Part of a small language model's weights.
Architecture: RMSNorm before each block, rotary positions, no biases in attention or MLP, untied embeddings.
Each number is 500 + 40 x the weight over its row's rms, rounded and kept within 0 to 999. Layers, rows and columns count from 0. Numbers have three digits each. The size before them is the row's rms in percent of the matrix's.

# layer 3 MLP up, 1216x448, rms 0.0993, rows 743-879, columns 128-159
096:443501422511426444471501469475445484436474423469527449550503504515459504477480456529488500553511
107:522528469499420401497540487521565489522597490442528527527474562496442509552502452482511543429500
105:492448541492494481505473524468513522468505572523521497536567543572508457495435482516529454531540
084:514463448498500485508464511546501488591521555514521584434517549503546557518449532475467468479495
092:477456457422478522541519547553528526520501524480448488478466538450554518520490457507439492551505
085:592478579536549604479489521492523447543572474518552430500500499515437541449457479512539503507514
097:465462534539529511459552529507488476513584551587462491497486505494539510474493566498413582477436
102:500474443536497493441534505535490507549511551545477471483524469483531481504442533492504533469544
085:520459497472518522440486498489469498438525523551501493526489383521396491536511404516507455549433
106:471547566479506572522591488506514497523507499535500524495425517484487424501534506465564458491464
099:462486495452470546504590487485461523561521564425493518500484561496495500556469470541445588464490
107:481534510482461494536504484502517480545570491525472563477481553518553493506507456473454474531504
117:499498433511457451455505584510458482443439551528461482450453534580467480498503501540497506492416
098:523520551408515435548444500541530481574486620525572450543464499521545473474469523484476512607488
085:465456546529482528560562475572484501444495518470470496520468522594426473500498552492515545512536
101:542557497567450485488513402512503488562465506522500468451497428557464478463408475477526493484542
111:497515470470473501418507480472542544441444465475462483519559509447469469506499504558419499435527
106:510451499451541535461534468566531482511480511475494591540471513506453537495523539460506479403566
103:541406520487523483471432570452561525519444539524457493451506508511449437545431529489471494537490
100:487581474527521438523591526542491525538475540408524476481540490450485538478436563450471513503506
112:586529504500536570528556556533572506422507503507476487537529474507413482457499533517569455417463
099:551459460516452534551485553551541469400482463531534503502469489455454540538499503490493436566512
094:513468485500526482478454496494587526501531490521507521440529475565500553491522493525492478525521
082:485555480484453458564475514548571506407415544494403480521497542428537463560503468521510566501488
105:460546461538443499503486512544510435531526447560517466480539536436463505537475546496506480506519
112:481472539502495535537523557504486480454530490517447465428545479567520496520489481520502515525495
106:534509508535480521499500498536494513440581442514526449443528505468504500524451631465500524510501
099:509409494498485475548526486521513492483519417528535452490459453480467554544489517436498439481571
098:491535471486442485607421517505500503509447515524516485513475477569519525472538559490516494511508
099:577554479430432523458456509431563469529496525493598532485521528484534473424513540496578485556598
108:512478521463451540599511479419438498534524524582480503450501511533550487511538500419427484512518
100:517542566464533449490490547516468418526507385486569502496593488456558537518447506505514501575529
107:474521566468547524562485446487513518447505509505477498520487447559417525527539481470498544466540
088:478494492481519513445468465551548445523435535532497541560454521514544461479492551474415468527551
108:372517522450546572529562469448487476556418490486522457531545503445534486579467484538492448425526
096:515457470533525502468508515546485492521438534550451490484498543463470569492474402547486463552441
104:511600554537541472513483497547457537500495526520543547441505521463475461520484491503541463512459
103:470468544537481575398497492545490533524545597567490565547467497472521559474468435437554546504513
108:527489488511491566480528505517440469559438467464505526562471517474477474491543496517506434495529
084:495469568440491518472509468515490550581546549548365549507453463423422459489551488582547426421483
102:462533509503469542488568530443505509516493463542450561428537515454553515546513514488482480519508
104:503505476498474470475482523490483470510475527529444478523526535503531527485485518533450447466454
089:529521529523432430515585443516533496461516489502480572475490460461573521526488497484477455489517
117:473565505506463545438474489455413511515512486506517524523490575541546506503516510582486526521470
104:440424496549537471512486481564441533460449477469490556480549536511578559491524532494467389502521
109:496538537557576527431481528531448512557531461435506454607535473564529559499490484460543458549477
081:514481553547475538520503553515433451518469468581457483483465463523449486512497527600493500535465
107:463553560416502552480457554491581588566528490459515553552469428516521558513454554498467468500570
100:550551502517554576510379468460452592506480520504607516529528502519566451507567473479453467471486
098:465571493523480506494499494561455513478489556560529480420425501503421548451435447395518533549458
103:498509554513500592505496482524429501522456404501513503549499433468499491449553562486518493508512
115:510420457448527582497520520504518520478477454602525500496516542473507490473480488436505458555511
098:517533528543424517451522453509504491574495445492464441477538442544394539598552417557528553466480
099:512527534595487547527537400510517529581481501485500537499479565508507524534499574485461477484425
101:465502423468559533505540539603430448532505494505452507518441468524507441529466504477453480494537
102:486456534481466495511488523476474528514482474510470545526526538422530454515569598520531532481517
094:471498404530527570529523473509491544437503358519511477561509536520513539511556514468537566502482
099:523506494454543506493555530553502487483525480454509493531544489414554531506509529504489504455488
090:510531477482525510508519469511492468485496394512518518498506495438473506558377552473504510509514
097:533440481495515553469466560567430521500435436537488502567547495484483482441459508531546501555455
090:493511456497500565510507438430525575527560425511488525483478515538525490459474432515540502530502
086:519510502504487498516467515553505569464570530504469518516525495465521488528482441554436489459476
092:531539542506482494553503541476465555470467495521506539468517555449438491471448459502507585521511
098:498458444437453504495459513582490523537530544549558472496521483410511472481425509485524452471522
095:540519493532472546519479415554491514498491469490546528477481503546473479435492417485476486592422
097:527495467525541542508467527558483515530522492531489473529463484442434481613574504492521564527481
108:543485458498492469406515529467511519483433452494544619448559541453510596467495430536583521512489
095:536531498479557495520541516478510557525517511432557470574502498462546510542458512463498568471410
085:487517505557483524519521489435460475525508552547511526508522534529543457505496515530502546541485
101:501492450478506478541438553522469493564479514527486603474520467481558480445410481533569511460502
095:547499527452523502485501469482521513457561499470529579429508461442493543513509518485431458450508
097:489432518552464475485504530525537479466501513576532495581512513461499527434497514471545472467508
100:548502528504499500445500543528577464469495575503516542543428514412503451513502505469494514504521
090:525538517449474551549506528425503546488506465473486477495534417441487514499574549478541537514498
097:564486560428373502550474492477518430513558442499562627509549515481524402587507482426375538474567
099:463536475523505539497440494406501465494529492491538507519520501482534443514524479575530508506528
095:490535478426474499492568428564478568494477468493471512537448467480487488471480498523431523529537
109:516475512524499583423500509468495526453542552475475534508513476523465481514531513529532512506501
085:463466465507549516499588503427537501536433499500517567524493508442500540491478529570492477473606
101:401535527518533500496458470430449501484491504497583528556519502474445467501497540506456518463538
104:476542506508557434517521513480529516460486530483539483515524519479459559473460491463591504500489
086:491416506462539463478496612580531441476528486529455546522514456475457562496497450531450511553524
103:518428505548482464544400511431438454445541541489486514535569505488486512507502446539519473488507
076:454484514449532455477464527420574562551513506464512506451506498528439491466522552498517577573470
079:565503555502516538522499519475385524525545574513558496490483549402513413494422456523555460525508
079:477547435493525530531489427467447550515510508585479535514450423552505490497505558474559451505511
097:468410501515468471498576452459466443480549513568531558477426503495552459442472504463507413492550
083:492499468571490469475517448505414535528501515473514523487525467631530521476516517513513468523485
101:537520434497457561463499547446518472539443567542553562513489498530513533499477512540522500475459
111:540441487459475472427518448467601461517520486514538460456591455532521456547511477507496485474497
080:474473542485565506475502477494551508500398490436534492475511503525502510458567483561511438473527
101:554491564506472499477432486521523528544498488465605543544474500477492531504519412563496449516513
088:445495503493522497523468552618521518451486453497530535542494507450551486515485483487490487468508
096:473479490517503504613496586549552522422449419489464522515552494507487452491512500461488536493532
120:548563517487537515432484453500481459497470469539516453503482389473517445447503518512436556511498
104:456502482477456508553487480466458485516523489495605468558475479554535476528540562529491440544492
105:350466549461495514579514575493539487495540574563455540508429499490499481482498495465431521513472
106:527432513537494402437448555505470534624552523496479499527496424535449533499525471388482503496470
090:492423534430516518460441527494493442550498530555525475484412440541508531481563487551540521518535
105:484516487529514500511503489448525496436499480519489481504541507499519415459481470462482472496494
084:469492506520471462528539532554469540516637566510404488438495440589527539530436549428514507534500
087:479542489507510523445447519470478512555530520528509462561520570536523448540517480468467475539551
084:472545435478533387508460478530431463489581515493449423488531431506611460510453504520431513537470
095:506417474447557417488490529469542496462483584539521512524484479456435511517425454521529567539517
109:478517435532495431537410430491544546566509587499507546480551488560518534506438468489534556538497
095:464406528496510531468470529461561542486438532497465538479446474520445477561393516421496588494483
103:544507467545505477507487488418580441441524445485492492517587420458492489477527502511434425484490
083:456441505464558533477543398443505471441526472504565483495538487516521547514516451448514588498570
112:512507441489451514500496516503464514459447513484486541512449496463574520474431520496458521480522
106:551518510492457573501439519526503481505551532471555516531542518438521498482550531544479525515511
098:468497551530526531531544561433484525487511509567494487517542495518512505483493406464504475472578
100:465483513558498482520528443526477527453519487496489444532518529489441490482512461505562505554532
100:483531462422471525504527509524463493500551490500485549539436561469396455488513553545463517560526
081:508501445560478512491511480474442474553420507475474401556535549630501428492490507465450454553525
091:461519528525550538562461450494510503506450507517511474467547492538510457504534456529507571485579
079:478469540532509492461433543561553528548539483494526496486482560469502477546448481442476543409565
109:528445469394453502441495585585501548519493431586559523454456502544441466495467460494464474495505
083:431551419464569521504491496537518456493472494508483512539475481439486417541472426538534474471475
100:513452514519510498486476589475541453520522508441560514497494507406458493525508491462595497488549
098:509458491493506498571597478497460520491471449500477450525387467546532546517538507418537551498474
100:430472539526487444494511506505494486499534513441490390452521457521562439422503489526477529559503
109:562570492468513511574554543504506522495454457529513460473497458500493452435531527464515465575484
111:433501532489458485500465506447495585460476443485436555505479531507496488448505457466499475440537
085:526572524490475602520513421410481447567519453483512493527497502455554484473490543474499514498470
098:493519502559495541538547513526563469519446511546543475502456461537572504543538537510520534453533
075:525465557509535491495558429387578573493429522518492501461547486517425540469551471477496517549441
100:451494503573403528594470478509530532507481470447462437565538605479562481534471491525458477574523
097:393551462486525498515461441541545486559420557466468536453444493489476515493439484437456468504544
101:513531494473514514554480481446485467429528540552470504522491504400508553551476541531527511480547
096:451426520490489517471562457529506494530535500572430521499516543481471452492539468436501482460454
093:500528462467472563506548487500495483492499505482493534518483512552451464557468486506447464496495
093:516498497558522486500557480437437538481533502524464460521552497448503509401483518557515473508566
095:493529478474511479491402563457554482455519576505514478511533485557480500466530541553562472509538
112:562495596513582496515506473509502434481441445486439523489543479435486542451470532516517406526554
103:552454520528474546518423489407431520492430510511547510550459562468525537434511544584534519459454
074:468489473478499503504541500506467482517518517475486493507476488531416472472543470501558475458535
088:565532528503485534452543449454458475463486486458517577512458567492540582476467499457506585535594
# layer 3 MLP down (transposed), 1216x448, rms 0.0561, rows 743-879, columns 128-159
098:507471508479446495513554491522469538410434467536484587535492501490514498513531428473475581558511
105:514479503516522518497468538472420528538428476474528480433485537536534487471473480479448532439587
107:429491528531464507492501515491537472488509462519489502499546522493433549477487522501484508513470
084:511489495480570526477501541449519518493521504480520539509541506545481483478484580474478458462506
096:541466482472525567462485458586477506583507500525454555486503470527528526458470510526490513547500
092:486461510447453517559549481447464568436509518588558537546521531568513507463499522507450544569481
101:487500482492475512460531553613516446434455450458515553480545560504508586476401513493449500537406
101:521522521470464394470466515559527455575511582549411492470419421494483577464490417536529546492522
084:432503422524510536481537455442591527475478540451506502421556561458500531530506506434543595541490
104:509506519486486509570500461423457465538533519564606554476521481617496562577511526506562523436488
092:490541496497513460422485410466440455476559482429494545503532480473484516577481481485586485566477
103:496561580510510475494447563480514508507477449477524529487449489524508462547468467468428533517560
115:485535503511485518533525475591443441461521504450479550483516513527487491524498462512515480480510
099:501495466559546474559431392408522441508492558435510487485491511507525486485475465434511515506589
084:500419549496404539535459508598502496496534492544474499507524468525540491469504468468514468525456
102:463444451499490526485534492455529537491407506503533567508492493421458507444566530490483526509551
102:540545507494546489466531546587560507516527478422561568427486478456431483460537503494424527499475
105:462435517492518473481606493539472531440498502482533509470581483574477500499528489527444545448528
102:520449441534501427490493512443551556512564535529541515533540499525547527437508551507495501500478
100:513516552493483473506500501602535575566576516473488548442523492476451392565443551536437450464502
110:525476538510554500542432499542423523475436487442477498515483506491543526541583477567462523509511
102:496438530476446541510480489445568523490595436489557494468511528591544490536533467462564434477451
096:468469520519486520470520422447434577556566507510477488525466413501516488581520594488493451480537
068:439526585494439558501490464580486532543465544528510444580520471545512474517482551478551456497459
104:524597457541421456485444505429526442599524482463513445497554488421467460468563531561557499526579
103:564497463561495476508474491510444500503562421488454470515553577465448491453493503550542502516442
106:525498511492552474447482466548435533410542436433435541500556455517554515451455540512520445467473
098:444488495560458465480468493527471516518507493571423587460458513422469475508477578521452522506496
101:502547501493516555459555491501500444476494518488505470510493483463523480506475604475463552460481
102:517472488540566496511462563432521529578503512484456494482490527482441477462583537562418547469508
102:525530577523480506510525542432489513433523531530502439517491484532529495440520491471512455504509
096:458490498483453496524492426339552502548477543430472487488496417539475483510512508464504457443546
100:507482506478480502453578517511519522539625491481431516508532463443476491515494474472583490531508
096:459569516515516510477494492444454479522488509504421460510483489511573481534502534489459518500430
103:444591483535525497566515519494475485539490481482531518531477504434567435551524476543513486487423
100:562491508416518500498531589453415494480530502493518545479460428525496441569512518469478508499527
106:476474459481472509532535529518495441481474533484473471443450537486550532458523466470455566561553
106:531524497575490489527481504519516422498505471488514462541434518540530507472455509507500480581540
104:490485597462509589491451499624472491529489505399583561464473474563506510499482518509482520504430
089:532534490465469527495510513462478458460528479519484543498547541563544500509539463513502547535462
096:527516511522513518478463370385455493533497577466567459461472481491488483513482461492439466508508
109:517451463470472474458460499496469476535525547474557540518453460517558482498455539451533450492487
090:535551418523476506506429546544595458449528510574465534463469568512512494517530523490514526559582
120:490531400479559515521441454479468544519573508503536456497486475588513541469504485440528466460547
108:475536537482515485528517530541579444495487466540506520530470520465493523457444564500519504517486
103:525517501554607552496486475361514464482525514559519463496513561494514524503512458552508470502471
066:573504431510510456525513534481581434489459502505516518510504490467491527550487472483511449462542
101:576522553506445486472506453496524519482541500425520556492458491436500510446454489526501535511547
106:549448487458528506466572507470497490502509496508552512504528533484566433478496524463540483509520
101:535491502541500537507507428498491502475552457473438558485555457506445574466548474465548442563461
104:465518551528499519528500476514460450550558467483503470485478456512492548516524513540477412526541
100:470534481532502607465455530565520516473531557488514527543496563482414461485455455539430554515470
095:454544485506567450488536458437575515455499499511550494522542514451569476524487521522502402538536
100:525519487552505520511453535416544476566439511514554409526488532524506431477492494496477471593495
103:428447489453472462481445450448524471471466518518490484449495485432455518526502523455502438536577
103:531483477525442421517465535511548563506469517506516534511504597549522462479502529526470498580464
098:567470431553467486517482464455509527502495572503549564521512498480460555506514524474556490521442
100:519510531478443520480564487544538492538467447506522525528595506495531512444529475530553486535488
093:457529555540570469592445535544520497502582513532551491560537489452440471480495524519507529539533
100:413454462531499533471479482452566421529531509555541500569497482450444519561469513438528395460512
090:463480442516479496471480537460461439534539498510531532465545520469482437509511455503469564516440
095:520455549486517419515489510423531476533483491411461523545486502456506473550545553544453490504496
104:552484500508491437450577526503508566518539483490566534472450449449455535492488544480460564551468
103:546604474517452455481500492522579509466593533514407518495515473543523462467465482451485511526530
100:468474516464490436500523537401508479486528502443433511539448481526520456514560520573457468482520
100:511495536517504492484442486487442480501466475520535465478516531529514528506487452493526480535517
103:574433473535533480484498551504458544566490524572508549487540499498493449520421469529550559451524
099:538482579541454532461463465476491496487556512480551476422469500569618458492582467456512444544506
091:522511507445519414449519476421522510480510465531424527549483522540471529520505584468528559461508
104:485485501496490395497497472535532531445568569536530534537452467515501499523491537462469512447453
097:544539492526512426515516520568436462423533479521507426580481510481515503492493536557498529544561
099:495554469460478549532504458451440502478506487510532539508629496492517408482523514533551476519574
097:506532440561475533603554502527488458554503504463543507425503569484488464514484469494520467431639
095:512482414535526514509492509484449504467513483475469399460535490519504560485512449477497496497477
106:480458479408494537467460451485492477451523449445539443500483494458522492408501533555486477538539
100:552456533552487561448623491609512523607555482535508441453474553511412460486507503525565482470475
099:489505497519508483531504529395536433459502484516561501583448491509487442421549462502467501475481
103:512510448485546478553496441672444515522441465439523510533493517508466461492433396489483560491534
087:463515486391508569513539465522413481483496482575458420481550473460450479512479498527471513465528
102:435541504452467548547524481565482460508524542539517456565540514501468497462486514484483472539477
106:564442563509550461484587492500493496469463443496475517580476550441516505499514514548478491493535
092:551466535506504490539478587568526418466499497551436462507519514490494607475539506487446570480405
106:483534485413577521488470514413481461541542441493514415532571432485462504493438498490539501501437
062:553496524528538495542540587619494492497519494500512468505459457423468539531518453496470478422510
068:493479457550522452490424489492536424508542417472491508462452435491506548481552509460521516489566
089:463494564553499523510487512574550492424513476455623500440496471574477435464534464595567576511432
098:491529489410486444430545451581576519473423455545517531446506530517501535467516446496533520479441
084:543496495555530417490454510505556476498533536474483494470500618492485550474568426531485526409558
102:485579432499497508482493451431473499522458546453475561419539501454535569500503497476418494490526
109:437521518453502531456529511607476461521470466499537426504493467535463515566478523477535487552566
072:515451579479390530507486508566479460481500567499514459440558544517447489464445519558461546554506
098:410493450503542480504523547380558552527526479467491503471525442503502489497525433471516415595483
097:456503472492531477482386501487461548510490518443567510538513429483527520473438429471501482444505
100:456531481451398552495478452432472441576566474504533523495442456483500509468492495534472497537478
114:543491444539509496569509473485477536502540524450596509478494443437545493446522499528413539483537
107:415497449571505429517529505566500479480498469476566498470523460501504478500513516466520403486507
103:460563434569551429485530535575604442508498523529496442556434530546545455477448503537464528504477
115:496481534519510507487474488594502482489490479511420510512502464533554554493471515500520494500462
091:481454474471539451485563507499536506458468523528528559541577513517454553500538531522504434514530
105:471456533506496491396557543416546539520458484536513495497544474465519547484546539533435460512514
092:487462511417466501486479439460446505559509477407494475471529471457526529541505451501492505497533
089:618481455487494477446481490591531491505534479521432542508409526503554503499491462548509552457558
087:572537519482512462543504554564528535512476522478506537521486517501469543536520567494585419483532
099:469542454510530512551503552596505476525556475504480486557494570516501540585502520515459417493440
108:444519532507510473500556447528516495575538457586485521557471460446440523564446521552551496504574
098:456466483521495548428443476485475456477507537503497464483533566514500447478454447472539469475535
101:478487539494514618482507489560446542517500479419534530524454449458514529432451444471574501511424
085:476540474540500466514504450553517554529499392493508493561445490501527440538486514472574534443499
093:532459488498453452572463494474486525503519498487479512527491447538534521502477474531467472502470
109:582539557541552478552487466555429556452477472458477521491552536492536590421487549507553479457533
104:503496533494535492411507576467498515599547505480487498476515527484551468453431495434455520534485
102:482553543461528475560586536504554531515538490507553578463559438523521482464512496470543524542520
103:520502492497591478473440461429443525424517533526524480518572492551559483518511498524483467480555
083:524560540503449529543493461518535502506530534418490510487501480407533522522497470505508518490469
091:469510518494512601439535509357528496491498523520480480513498533483533488436457418537491530477498
079:432549511552449472532540463521495504525513486440436552521487534459483540475447501497461529545360
108:524441468511537450521458445531552522530489476518581470495496562486531473522469525553431532417473
089:481460460471474509563539494507572513509467475451420466502545514549537523547469545487528540435502
103:531530441533508484493468477468497488520501559483505485524546560487551553557504511459536489470466
100:528509458532441472478485506505509427535451491505528469599513466572477453526555555446533589509481
101:564502469485544438470467482471460505488441559456488514496493527497481452494451547493421531478622
104:592602376499394562519434528434504592519542502464477472535474483508473455492541429450458542490508
107:535522534506512532540393476588512475496528577542397507519484492483561436466506418472529525511542
090:506501499478477488504491414535565489447511518509514518468474527519608482525488505547510526477499
101:550515442572501517495492422524533526476489498539494542453524464498489527569511468523483533474474
073:468500496547537488464459534528436542557538526526488430517456509557529475472474452498467506564490
105:486469465511524469515491474576522506444526514418481519470488487517502496511544531495531499484549
098:491520513509478541418476535283581485473490472515487509513493533479478509461464523475428517511459
103:506516562490527428567580506418496518502489472486510479466446492592506474479446500461500448587483
098:511542471575494463513467536433475487470500538503499405517482503582608524481504457499523503489593
101:453511479514515467516498576577491542469473391468454521547492469457573516532512502498470524417505
095:515533555531536481527485423464488465507472465523503494521589466492538521462466539458485562542443
099:452518544475498502558506484475440548562473542569471500529494587512514490528494504508398423439495
104:465506447539472540524464511492563534582496489532451486464497491503526505484486534553512466472533
102:468500556526555556467533517617427459502516565544540468498431461522518514490471469427529469570505
075:479474493471457507422524475505497615470498545521503438449491555460539476524455495510469533580507
088:584461527510518492510526426440482498510476468557472508477512564554454447534561498492484478492461
# layer 3 MLP gate, 1216x448, rms 0.0933, rows 744-880, columns 128-159
105:483489427569550536466457473475520483440490468459485552513516566436471505501460500486500418561475
108:494457461488445504482541472465509482494525451463510494433463466496505451424495529537521529446547
084:505454432537512497560515488464496540526545514520437547524499549477534499481443520423523511490485
097:529580553538509531533491573452417435557492530475509545440416544559507488443456555488586463511518
085:497557478453563453541530492481521520522498412491455587528500561483491552462505458495482440530563
097:546470502509436502480508507452464428432492509507467495532624552502474542461565482505446531525467
102:492533591398439515522563494534420524506486488507541518522478469492517433455429567517523510472472
083:483495550524498446453458456578545471476534440516502533508541597421535499580477538470563505506548
103:560531537508534532459496490518586514447461513548529483466527545585514505543429526521403489533435
095:524435517441550502514405600593465486502444588551475515594546487486499518435497484445477470506537
105:491469519525475470452570462495563537469481556523562461478517429511520515545482579468528499484442
112:504580550497483529471480423468574535491521481480552509515511446558591474424513524489494519477497
103:491498537538508523534502489501468411449509496414539505483464513522445496463467482506473513547572
083:493533455492427461506461461481547465527572461589423505482569448449467463523524529470430451520515
099:466439457463501542509492498494496471516498490541499465567518459512518510569545465511493555548453
095:532538517500448506590529500477498480558505465507443557530564507448458533449544507503490398462541
107:489459472523464540482526438460463467479583549532443547468483556578531473520487474551481561440532
101:404525465442536553463520480494532473464495494486443511498452476484537505522513546508479452558540
098:472465563495440514507450539479478523466562468431452468490554533512464480525528500462500453454562
106:493531440513490515476482439465455485548569481475470529493507503515466530498492510487527447455573
099:535534475578433541455479482583546436532506553493436514508499572487444471496488460516491476480593
095:473560475489498529549494458578581546505517477481429448483551524481517512451499491419544458493499
083:508424506520510557517514500510489489453480559387508574548498434557448471454450504484501462492543
107:545465529496520522516466551494531577451504561478551485543405532543524489525480489498392524508389
108:479533520548453497590501514537485505472434469514483488455514515523462551468535472515516497540532
108:481484492484412532494496513479495544560426525574579498495397483496605473459490473474494479482493
093:470546503471455509496518503444469547525516554517491471544550538579537428532475510525459467450451
098:521506480472457499533504475509469472511487570526499549486495507497505487509525566441527609491498
105:495451517467563530424437555568559503540547469447491531471527521463543548539490462487528497467433
106:497500520560456547473479498540527443528506490475464463484493466476496499454511545553546512488458
102:546565527493466511430472513611570502459526541489466457491436514526471520549521417502541633504485
103:519486465429534498506481513489482549441510514571550516484558508516469533495536522522530505546527
098:489549501454471525522558510519500416484518503525436454423447454474519577446457483488480542552571
108:466541535525476418460476496474498433481557515607524557473448488532473528476517562409490559468457
096:447487522497447536491529453472483497513526483519515506489495545484528524492509507506469471540477
099:477568459512511509501474555506516522511499478454477422550480543503534477516555435490466477448523
101:500471538427503557512504523494568532532519487434526463508516460461453481476528587538423543427494
106:543509539450561506516491510577513491522491464541514524434422540552414466434535523493534480465482
086:453513511531511519490458480527619466538497508528476506472533501527492487509532436506435525516461
097:464490503537538427555402489542544446492493539477538518540497460524572529484478493519504543447471
104:508423551513509496477516482585475456430456453486452491453514471545460493520562453488488525526438
095:523480598520496494557479542546510534498522566586463517497573500530570424526398512507550534527477
114:452490480402522483467447485429487449558479484475505531456496516545520428505473526479527491631563
107:506467522443422586492466505442526475531438439473525575498519491535501526483434562506450529467454
103:504512507496515454506510432507527563558461546453497519470548484520507431587552503560499522489488
071:520499527566519481517465500608544449501515542560478540511523484497409498530456510524536496541474
102:469523477590483396484506428510551522443536506504494478494531486503550533498521472486534531422483
103:448489461489577561519426588472495521492550508475542529436565528523502476448518484531410440452430
098:440521516534507566473543496525519481529562416533483537472514502521505482493498497509488501564486
099:468408487496407544543530477533503485529517527537445524520520498517494559457479481563484468487476
114:505377508488539524570484491470525520497486499570560555475512551497535479506436472528457523592459
100:576575553493507471449540478487537448461478469532584467503537522498534476523487529514505474492520
098:547508495452476507466451478561487502457517453515562473492460492431548485538513594553529495470485
099:533480508522483445532491510494471439543485522567466481442497463474536455441522455471508485544536
102:437519472489516393457567492467510483510469462538497510506442532529525540448446477538527509493420
097:555499461446521447506420479445444485507540520516515521563512523499526515537537500439495600491510
100:494539543549490480535548453589541507544517489410494549506495462499514568516484454563455515492501
090:512451515498426518545496522513483420521469480578466501514475519526497550538507452415443443548454
099:478490487540489519476510512455430557490478548468470476525525412440496450496506546541530484492437
093:476471579524495538481507500479590490500569478522514468492500555450463497539454520521454558502444
096:483560490491475491457456503525502518561487491534506507464520445502501515506420525500448460513526
100:484562547494516471515484483468504576450478523533510546440564493514520441492469472496496539497475
100:562479629538545460504613502532494492507510507472513519476512498532468512584506460529510453544525
098:431461496483545523535554551467522472519480555465530475533557480436630465539482488526517530455519
098:547477473507511494440489537507489501509528529492423495528524525476389480491516527558472505499479
105:538531480438492496498446515488450551560504500532492543486508562572487521456489513521525514483450
092:545487537554458554490515459478485480551499433495501520446529435569499502481460525595513433538486
088:556487493485514548478530585628494483542525486499499541554512430468573471464559533449581516492477
104:531438481541455490489510605515405448523510526483482484539499486505521425520511593522549487529566
095:486517532513465497474582481565471405438447422454543405456493432416435518524446447467477429515568
104:466516540596559551488480504449477489520451460534503503515463490497565481575490537462471510483471
101:463496542530568503538531452573556462482540490505476516410441477534565442512553495540521476550472
100:475535475505459473478465462482493513524476519550465510570494590533466501425515506497497618507441
108:529490486507499449474517499494485450526490449530567491527480505546488527539450536561474447516409
099:463502551490492533494515509546525435446557534459513497488537532533539472512577556446499478505441
100:512451561572502446506539493419566434505474510474550535410543560470598511539537422413615394441458
110:445475561445489469561470527503401489557474466484539583480550520562561504500503507493464546549517
087:518530448442493539534447479536476530512504501494454434518464514527490497506494434464537422463459
101:465522541504534524460522446450514422492477480417535565507512523477532474513460478553538495528482
110:468458529468517480494487500490488540474485527519486575511541494446536516599451536491514484475510
094:465478485541591459475453522521462483562488412508498459492492481525507560459507454453524484488508
102:484480493471525507483480504513513477535510500541560509504524555540400557486496490519478486487497
065:554436491407560480539501573609570496561564527436488465539573515530470534485459528474463521511511
073:537534561524539525491534460566455586496553495531556486552469517511530419488525555519427521484462
082:476479551432532494503561562476488493442481544506435490483475553504538567517493444473599460525498
101:475447501438465518389544501439517459482511481507515490514520519475602462437547479524513460521461
086:507513523482536487489497530483502495512480533486507512487535469537538526493435503461574467547504
101:521445469482503474520548428508464490462474538500494482502502466460451504499511438528512509456499
104:504535447497471580473468522460519484463500454449461501458486521514446418517426494497516427525572
072:460500506499521560526471527475567529441510497522470607559463523447486498498469473526510496530562
101:465451511478534470554557490491493604551487527466500464467495535503419545523528472533448512473487
096:527560499496495509508542512406428469440485560477468426492535469535487518522533547513519493499547
100:508465517417495496501540520460524507509542465531507513499467493554474534481409469441502508457490
109:455460547520430478535563507513453457494492524508500555521439551503527442517522469475540439481488
105:484396522484517530516426559416511506495478436464490412554527498529519530558453447553510483458530
100:576559500407559516507454531427483432493457568466574463505515462514490537469497528497496527527511
102:565446476504493505520525462443543477531523455512474451529461451413487555449499479554435477577481
090:463471445476508447464498483541464506496510581513553498548489456554488520547530545512487467523484
098:438507509543475573423502516440496443474518438566503553442525453472473491438434436516524474538469
094:525418548530547521456499576503474560487477445508514523458509456556485536392597468552527430476511
088:497527525505518452555471491533491449466451501531488496484550551483587513475468462490539590483461
085:504536490520522432489468482450479496496488514521508438428501488554590525434507467608441492548473
095:462479554536459507473575524531488529419492447518508495496550484509445468504528522556487492530421
109:470471508517472460517491499443520507495456622537583518454543425514489509451484477483540498525513
094:525545451517445527495499457530476423496533406516488472433492534455457465625511466525445476535483
103:469499427406483546505499457514502480515531570545487558492505554468478509514525522435472497542506
078:489511571506524530531531521491468478464434494580517441527520525572544438482505530487451507565519
094:480557427443489426415397511518432560428422528500509511505485444436546566431573544495486477410473
106:477529501423450598433548505589608426500413468527574507531542460377476507551449508472528501478498
107:502493548488540532446511511482526535498493520500514471551491452475513499534550508535495520520559
105:523501540525495485514454413478493459507530477496489576503474500540457455575515474500526501551529
101:524439551406451453560552480456559627490495475504495505507424414447520508517474519452489525529477
083:495531526515492493430479519477520455501479496487485525555456456431519478525443458491482544517566
098:517511507437487445489476509457473541499504544434542457470490546541499494510482530520453474530511
078:538485478496492489470504471490466548484516492496515522450465466535509512487578468475493481482519
100:433522492546386559482475422500520464525516535496471441468496538455507452538482424510448527498501
085:446625520533462454505495504546475509473437458534482483440486519501523506546553466458523517515515
108:571556469525527486434514446433536484530514466514507566474505564481545510495545497446525482533505
099:507480479506502537471508436480548534504496517556466536494466520491545482493470500530432489484538
100:536510443550527560480444570501479534425535486511477564511438561472458434516537558518513482501450
109:520433471503489581473496512541519460474527436470460518567498518481478476489535518573503500483514
111:472436496470545538600444493438531583445475481463484565496433451499480465428492521536513524456487
091:515465474516441402516484512608470433528439460398553511453518514493527567512443474492503536473509
102:503478451499495513409428481500489468490560525551451454469468489513554508522448463512380497500495
080:463513463548494462529504495568510522496525537529548507538490512498526460520388509611440486515530
107:466465530527453456483533536464463539552473519446504429479563559509604446493447483489432502449469
099:541444476518485489527494470487539535544435493482493561539516481425535472542584524438482536400490
103:485524484536535570440490480517489549553478432492479457546476488512503498506494505579513463493482
099:520477504529524452542489537473418552502496489519491507486551370562477513542517449636515540479563
104:467483518480479551432542539461523566515516533528492508553508560444474485552516518517467556476516
094:525461493495497453507521451465582543471511447417541545474513500515472509527503500470456518520449
096:378495469514556443457573460519473415478511441441547451413565538535415517539646479446479520492518
105:477441469530403506438465473485490575418477511487520477509497489494501504496518416471502498577525
102:514510505495473545505447515501437492516530470525504477518403469490560444467496504518474579488490
077:444465520475503506502528442411532523482439514449519507489442454519531569501491484514430543545537
085:496482498419572500534495486563580465498486496407525436533501534558485505474614528550517537462529
105:501517531470519473452509384476595519493436490524519469437432524526559453461471495479547502487469